{
  "rope_base": 4950.0,
  "init_out_by_depth": true,
  "batch_tokens": 32768,
  "seq_len": 1024,
  "train_tokens": 190900000
}
Each number is 200 + 30 x the weight over the matrix's rms, rounded and kept within 0 to 999. Layers, rows and columns count from 0.

# layer 4 MLP down (transposed), 320x128, rms 0.138, rows 116-132, columns 64-127
182,151,123,216,148,255,299,207,173,193,173,156,164,274,205,197,219,152,219,184,194,192,188,237,187,236,204,219,160,193,252,241,202,254,184,219,196,139,228,196,175,172,135,193,252,224,184,226,217,175,157,231,173,184,220,188,139,210,191,216,178,171,210,266
203,192,219,200,223,233,212,172,194,217,211,199,208,228,175,218,178,151,185,185,245,161,199,181,154,230,222,184,232,185,238,217,198,199,206,181,189,118,205,203,149,203,174,180,196,193,209,176,249,181,243,135,193,150,239,142,158,156,208,280,212,186,166,235
228,201,195,196,220,234,243,168,232,171,182,199,175,181,231,206,257,230,228,230,173,241,222,202,216,208,214,213,185,164,216,217,190,265,161,166,229,244,246,179,206,218,199,188,245,177,207,174,184,192,171,160,191,218,181,216,203,238,239,166,208,231,255,205
210,191,190,227,217,213,191,195,194,126,204,207,166,221,184,138,213,186,248,198,167,205,165,192,207,150,202,244,252,161,175,159,228,208,228,217,177,210,179,184,213,224,186,195,200,181,204,225,179,224,174,206,172,168,184,239,207,220,165,201,160,218,233,144
214,194,204,196,182,201,209,190,196,226,185,220,203,197,221,203,192,175,171,208,179,210,203,199,229,153,206,176,132,186,177,176,193,237,224,237,201,240,238,230,222,200,240,229,250,234,263,178,188,203,188,214,178,265,194,252,184,238,218,200,212,222,150,164
214,148,209,198,175,214,168,210,207,207,190,216,205,184,218,178,204,214,205,230,192,202,181,192,175,188,194,176,165,210,176,207,216,209,252,205,196,196,232,158,147,273,242,208,220,174,160,235,149,227,178,193,219,212,171,144,255,218,156,214,240,246,198,186
223,180,179,201,169,181,169,178,228,221,193,169,228,202,231,228,136,175,194,221,212,247,214,190,142,164,220,241,151,173,183,208,174,203,224,209,206,174,231,194,159,184,255,196,187,253,211,236,254,208,176,184,217,182,188,91,181,202,248,197,163,186,242,234
226,200,149,189,203,139,149,183,190,179,185,196,175,200,167,145,169,185,171,145,185,155,232,223,164,165,232,198,242,172,218,175,162,199,189,177,237,224,151,182,189,184,181,202,181,248,215,211,141,246,235,183,156,176,167,270,178,176,178,236,221,200,223,223
225,218,167,191,187,185,180,159,174,240,209,232,165,208,200,268,182,261,173,190,236,240,203,228,236,205,184,226,217,201,243,174,210,156,222,195,237,207,221,188,212,174,177,195,205,208,194,255,196,180,204,244,214,201,140,199,205,180,200,159,179,168,262,179
192,198,195,259,273,158,173,167,205,210,198,199,226,153,179,188,178,179,183,195,67,169,180,217,222,194,196,190,199,231,194,254,194,205,188,200,142,205,191,197,227,186,205,155,218,213,183,164,219,209,183,193,191,203,226,211,227,222,240,213,200,191,193,209
230,130,167,210,134,213,208,225,188,143,226,164,224,211,172,163,234,208,173,156,201,197,179,147,198,186,218,224,197,185,222,284,223,180,178,209,181,193,187,238,185,174,215,230,187,230,187,121,189,239,170,172,208,183,193,203,214,190,172,208,216,185,193,204
204,224,214,167,185,188,197,159,168,192,189,196,188,173,264,161,226,179,239,202,153,213,226,210,229,172,169,213,181,174,171,211,247,174,160,205,179,196,232,177,170,197,130,172,174,210,177,181,180,247,205,245,226,204,238,185,176,216,192,175,261,190,181,190
176,169,166,193,168,175,262,161,190,223,201,244,195,203,217,158,217,213,211,253,221,208,238,187,250,213,203,150,194,156,191,165,189,215,219,170,193,165,200,201,166,250,216,243,169,220,222,162,150,229,199,233,219,224,148,226,204,199,212,190,180,200,202,208
210,202,179,126,200,255,194,206,205,200,245,188,211,221,230,185,213,208,212,147,141,229,254,186,168,191,225,181,195,154,172,200,201,191,172,221,194,228,186,225,222,201,215,153,216,215,210,214,204,222,242,208,218,236,183,182,170,241,162,141,194,181,204,207
189,236,182,183,196,192,200,187,206,197,207,192,223,181,214,129,182,203,239,205,202,213,214,188,219,191,211,177,185,207,171,140,180,227,241,178,201,247,213,189,220,225,229,226,194,244,184,225,172,240,205,245,153,181,187,197,143,227,185,174,245,210,282,216
183,209,231,190,214,227,167,201,196,131,193,185,205,170,228,192,144,182,238,198,240,192,169,228,252,172,176,232,178,213,174,190,226,187,196,198,188,231,224,200,228,188,268,184,203,214,255,136,209,251,277,252,188,191,151,216,262,169,200,202,235,212,229,152
224,171,157,166,167,212,215,200,192,212,207,168,229,164,191,171,151,188,167,196,259,234,201,222,231,227,148,168,173,270,165,147,185,195,164,183,200,187,242,197,192,236,214,197,171,192,184,250,158,215,187,206,215,179,185,172,264,161,233,166,164,207,122,252
# layer 4 MLP gate, 320x128, rms 0.142, rows 117-133, columns 64-127
190,188,222,196,207,251,201,182,228,167,205,204,202,208,219,213,187,194,181,182,200,158,193,189,157,193,236,159,195,148,226,211,226,210,222,178,198,172,196,171,180,206,181,229,260,173,214,165,197,216,214,174,164,185,217,235,173,215,180,246,200,220,218,219
197,190,225,158,213,177,147,247,150,225,196,177,225,197,203,129,208,141,181,224,135,232,207,223,154,156,166,181,206,198,178,246,202,176,216,252,250,163,234,185,157,204,179,219,191,277,184,203,204,191,254,172,225,199,217,196,160,177,243,234,203,167,173,200
203,215,172,226,189,182,190,197,207,210,172,179,121,225,173,116,213,204,200,225,179,259,208,268,175,171,167,234,200,195,172,231,238,197,175,213,214,221,181,157,243,204,220,228,195,232,194,238,184,177,142,202,204,152,213,226,211,143,252,219,184,177,228,250
198,234,198,249,221,215,196,227,220,181,213,175,197,239,230,195,190,217,191,229,154,196,212,227,207,216,209,168,242,166,159,216,177,198,209,214,224,222,181,206,147,195,205,222,230,241,230,194,172,243,217,174,177,207,250,209,177,175,189,218,172,243,211,172
195,198,162,199,220,223,182,213,193,192,153,226,206,173,201,176,168,215,260,229,130,220,135,219,173,202,190,229,202,185,251,239,224,247,214,185,186,221,246,203,172,222,199,243,231,218,158,217,158,192,197,238,191,194,174,151,238,200,182,196,225,183,158,232
228,166,265,169,193,253,137,220,195,227,219,221,195,209,164,209,170,162,185,250,140,221,178,158,193,165,205,183,218,232,146,229,193,200,213,188,152,127,205,211,192,155,158,240,241,186,183,160,204,210,245,223,200,203,274,193,190,224,161,187,207,238,169,164
217,171,208,228,186,199,191,196,248,210,186,172,176,200,178,203,164,189,199,184,256,184,169,187,179,233,227,189,167,178,169,184,178,178,202,184,187,237,157,171,193,160,174,146,213,98,188,198,232,173,256,240,197,138,155,245,175,281,261,174,232,182,158,236
183,178,214,230,201,212,223,185,234,176,212,202,249,213,201,203,189,195,171,190,229,214,179,184,220,183,285,165,181,228,217,287,190,169,227,187,211,179,207,184,176,183,181,254,203,222,196,133,226,175,188,179,182,199,236,233,203,234,192,225,198,173,246,207
190,205,252,203,204,182,195,189,184,190,206,206,175,167,139,204,217,217,157,170,105,221,150,191,194,257,211,201,190,199,239,264,192,198,181,207,181,162,186,204,221,211,192,173,191,210,230,243,208,165,229,184,196,173,198,226,231,187,243,191,216,254,162,175
214,210,214,246,211,218,196,224,185,223,158,189,158,165,220,171,202,252,246,193,208,221,259,202,180,228,222,262,203,167,182,208,163,199,190,177,227,158,154,178,213,199,215,237,234,210,199,186,181,185,211,230,221,225,151,156,184,205,156,177,229,128,208,200
199,190,231,178,184,202,217,196,204,202,99,176,177,177,221,228,159,253,195,214,166,185,205,214,213,199,210,173,247,181,167,210,142,214,233,185,196,209,217,166,166,250,209,198,162,222,251,177,227,206,214,218,202,219,236,189,224,169,220,176,141,203,161,231
270,168,207,257,120,188,220,162,211,263,201,217,234,277,176,247,195,242,190,189,208,209,231,140,230,193,219,198,229,172,196,157,163,185,167,207,214,143,158,185,174,195,150,184,184,161,219,169,188,219,201,223,194,186,225,180,96,220,261,246,167,224,233,214
192,199,234,175,158,204,213,175,218,223,210,240,208,199,185,209,172,249,184,238,210,253,219,174,203,148,236,208,190,262,157,215,157,156,220,205,179,181,174,217,188,191,209,210,199,194,201,222,197,242,221,186,194,239,158,137,195,213,246,246,223,184,189,187
215,175,167,223,196,192,220,179,154,189,240,174,195,195,211,230,180,178,144,153,190,247,184,199,217,183,232,190,195,211,200,215,225,193,176,196,222,207,241,165,185,193,270,198,148,211,162,182,136,178,213,211,204,202,219,238,211,208,209,187,221,189,240,221
242,181,243,234,193,196,176,172,174,212,195,237,166,203,161,163,218,189,168,207,190,150,189,193,171,176,186,182,195,230,171,199,216,271,226,202,178,219,143,226,180,230,161,177,214,229,200,192,214,175,214,179,175,229,181,226,159,177,213,217,216,239,165,238
204,153,224,208,162,194,246,172,234,270,181,210,196,209,174,249,216,206,190,223,222,215,178,217,189,201,180,231,236,239,221,254,221,203,181,238,209,223,247,233,240,233,186,171,185,218,168,251,183,193,170,208,206,211,224,197,199,156,263,207,182,251,207,232
214,157,179,208,181,196,200,219,188,226,163,220,174,228,182,173,213,192,217,215,214,203,189,186,168,194,251,179,197,182,188,222,180,146,263,244,196,195,220,159,224,211,208,151,207,180,204,189,229,194,235,196,176,121,227,165,220,193,183,219,192,174,163,227
# layer 4 MLP up, 320x128, rms 0.143, rows 117-133, columns 64-127
184,226,185,228,201,189,191,181,206,268,186,235,237,242,232,237,211,215,194,221,213,185,217,171,184,191,159,163,145,244,191,194,237,187,248,203,172,210,226,231,245,181,229,155,174,155,237,178,216,226,223,138,188,262,235,211,168,218,240,215,232,211,178,194
205,197,257,194,203,209,205,175,193,234,146,220,186,253,163,207,194,193,198,156,172,207,167,180,183,192,205,243,228,202,202,230,260,201,256,221,211,134,144,201,156,213,201,208,185,220,196,239,184,240,177,183,205,187,183,232,139,242,224,201,244,209,239,188
169,201,194,203,199,220,174,202,186,223,179,193,252,168,204,212,182,212,198,169,215,171,217,189,178,211,227,152,188,190,202,232,219,166,157,182,186,193,226,229,158,216,213,207,137,185,214,194,211,200,264,241,216,249,196,196,160,200,203,174,239,258,165,161
213,188,228,168,146,151,208,176,197,216,203,218,187,178,198,226,222,233,175,189,221,243,136,193,167,210,210,192,186,264,216,205,163,198,210,213,218,224,255,149,216,205,179,159,129,205,190,196,195,179,206,216,245,245,229,203,182,225,213,149,212,186,160,174
199,216,246,227,198,204,232,204,209,228,243,187,184,202,200,226,218,185,202,203,188,208,228,180,214,212,217,180,240,158,151,187,189,189,172,192,182,229,182,206,225,172,162,183,200,211,232,187,231,202,201,155,188,158,185,241,141,203,261,197,168,175,157,210
200,231,201,222,215,226,208,181,215,186,160,179,192,242,203,199,184,212,216,239,176,188,267,255,177,160,223,228,235,195,231,225,198,177,203,245,179,207,216,215,157,174,222,204,166,243,193,148,164,202,249,198,240,203,196,174,181,220,199,246,186,266,190,238
213,204,241,171,239,217,196,175,194,187,208,201,177,133,184,186,210,205,179,178,210,174,191,205,184,227,215,174,206,150,180,207,231,127,211,234,245,206,232,204,252,168,189,184,277,213,211,199,224,181,133,197,217,236,240,181,185,201,188,239,184,266,170,217
179,178,221,186,233,201,213,213,245,146,182,213,215,213,190,173,188,176,218,206,181,175,224,233,205,196,230,205,150,180,168,237,178,202,202,237,208,205,216,173,218,211,217,191,209,184,231,177,225,178,207,187,184,172,195,225,136,263,214,232,162,199,153,255
222,203,191,198,250,204,188,168,270,226,194,210,200,265,215,209,180,151,257,198,226,201,205,234,217,203,212,164,193,216,185,149,165,214,207,239,216,225,190,172,185,160,216,170,182,198,194,182,190,216,204,172,237,223,195,170,201,233,204,228,139,180,227,170
148,193,217,203,200,190,230,211,217,178,171,159,141,189,207,203,152,223,170,206,226,187,237,219,207,199,158,221,175,191,147,193,154,188,203,238,211,213,195,180,214,177,215,170,197,214,180,221,189,191,196,197,277,210,232,218,238,164,176,219,200,215,225,207
176,194,198,184,239,177,159,200,251,220,253,228,239,199,213,220,219,204,201,250,207,168,236,142,204,186,235,219,219,147,247,165,163,212,234,173,195,241,174,243,264,199,214,167,187,183,225,224,172,226,194,184,181,221,221,199,152,145,226,216,149,245,195,203
202,252,146,205,153,142,233,224,177,173,167,189,214,187,154,165,183,191,233,174,220,152,240,274,160,232,193,173,264,170,202,172,208,187,128,251,220,204,212,170,212,217,163,194,173,167,145,188,159,222,171,169,228,211,227,248,221,156,174,184,143,231,220,202
236,231,206,214,180,251,198,257,210,179,137,153,197,204,198,190,220,214,147,175,173,194,242,223,232,176,192,196,160,234,231,246,186,141,241,168,186,194,156,143,264,202,188,221,154,210,211,198,190,220,249,241,230,216,175,165,133,221,180,146,191,247,204,239
231,145,217,208,156,205,221,215,212,251,222,208,258,202,164,201,188,197,182,193,213,186,203,206,162,222,186,148,197,201,188,214,250,201,222,194,189,159,191,235,193,171,205,229,205,184,254,172,244,180,232,205,191,190,233,198,141,254,153,209,216,208,194,178
157,164,163,202,185,250,131,228,168,175,188,216,180,175,231,206,145,170,192,221,185,157,196,212,196,169,221,225,241,197,203,172,239,237,195,183,205,246,165,194,202,176,171,210,188,186,199,192,221,201,233,250,178,189,184,193,212,207,145,217,211,283,210,220
252,259,175,190,216,201,164,160,189,205,191,184,193,171,163,159,262,180,169,283,225,222,165,177,191,182,193,185,216,268,192,152,189,193,185,184,174,165,260,199,222,207,256,138,185,250,176,212,191,194,212,193,160,226,173,215,173,171,190,148,197,232,183,151
190,257,224,185,96,195,206,207,234,219,202,172,188,210,189,202,234,162,201,202,158,208,203,193,203,203,136,182,212,216,196,211,192,230,208,190,163,181,165,204,181,202,140,201,219,219,211,188,151,207,198,196,204,220,214,245,182,244,242,231,204,231,196,178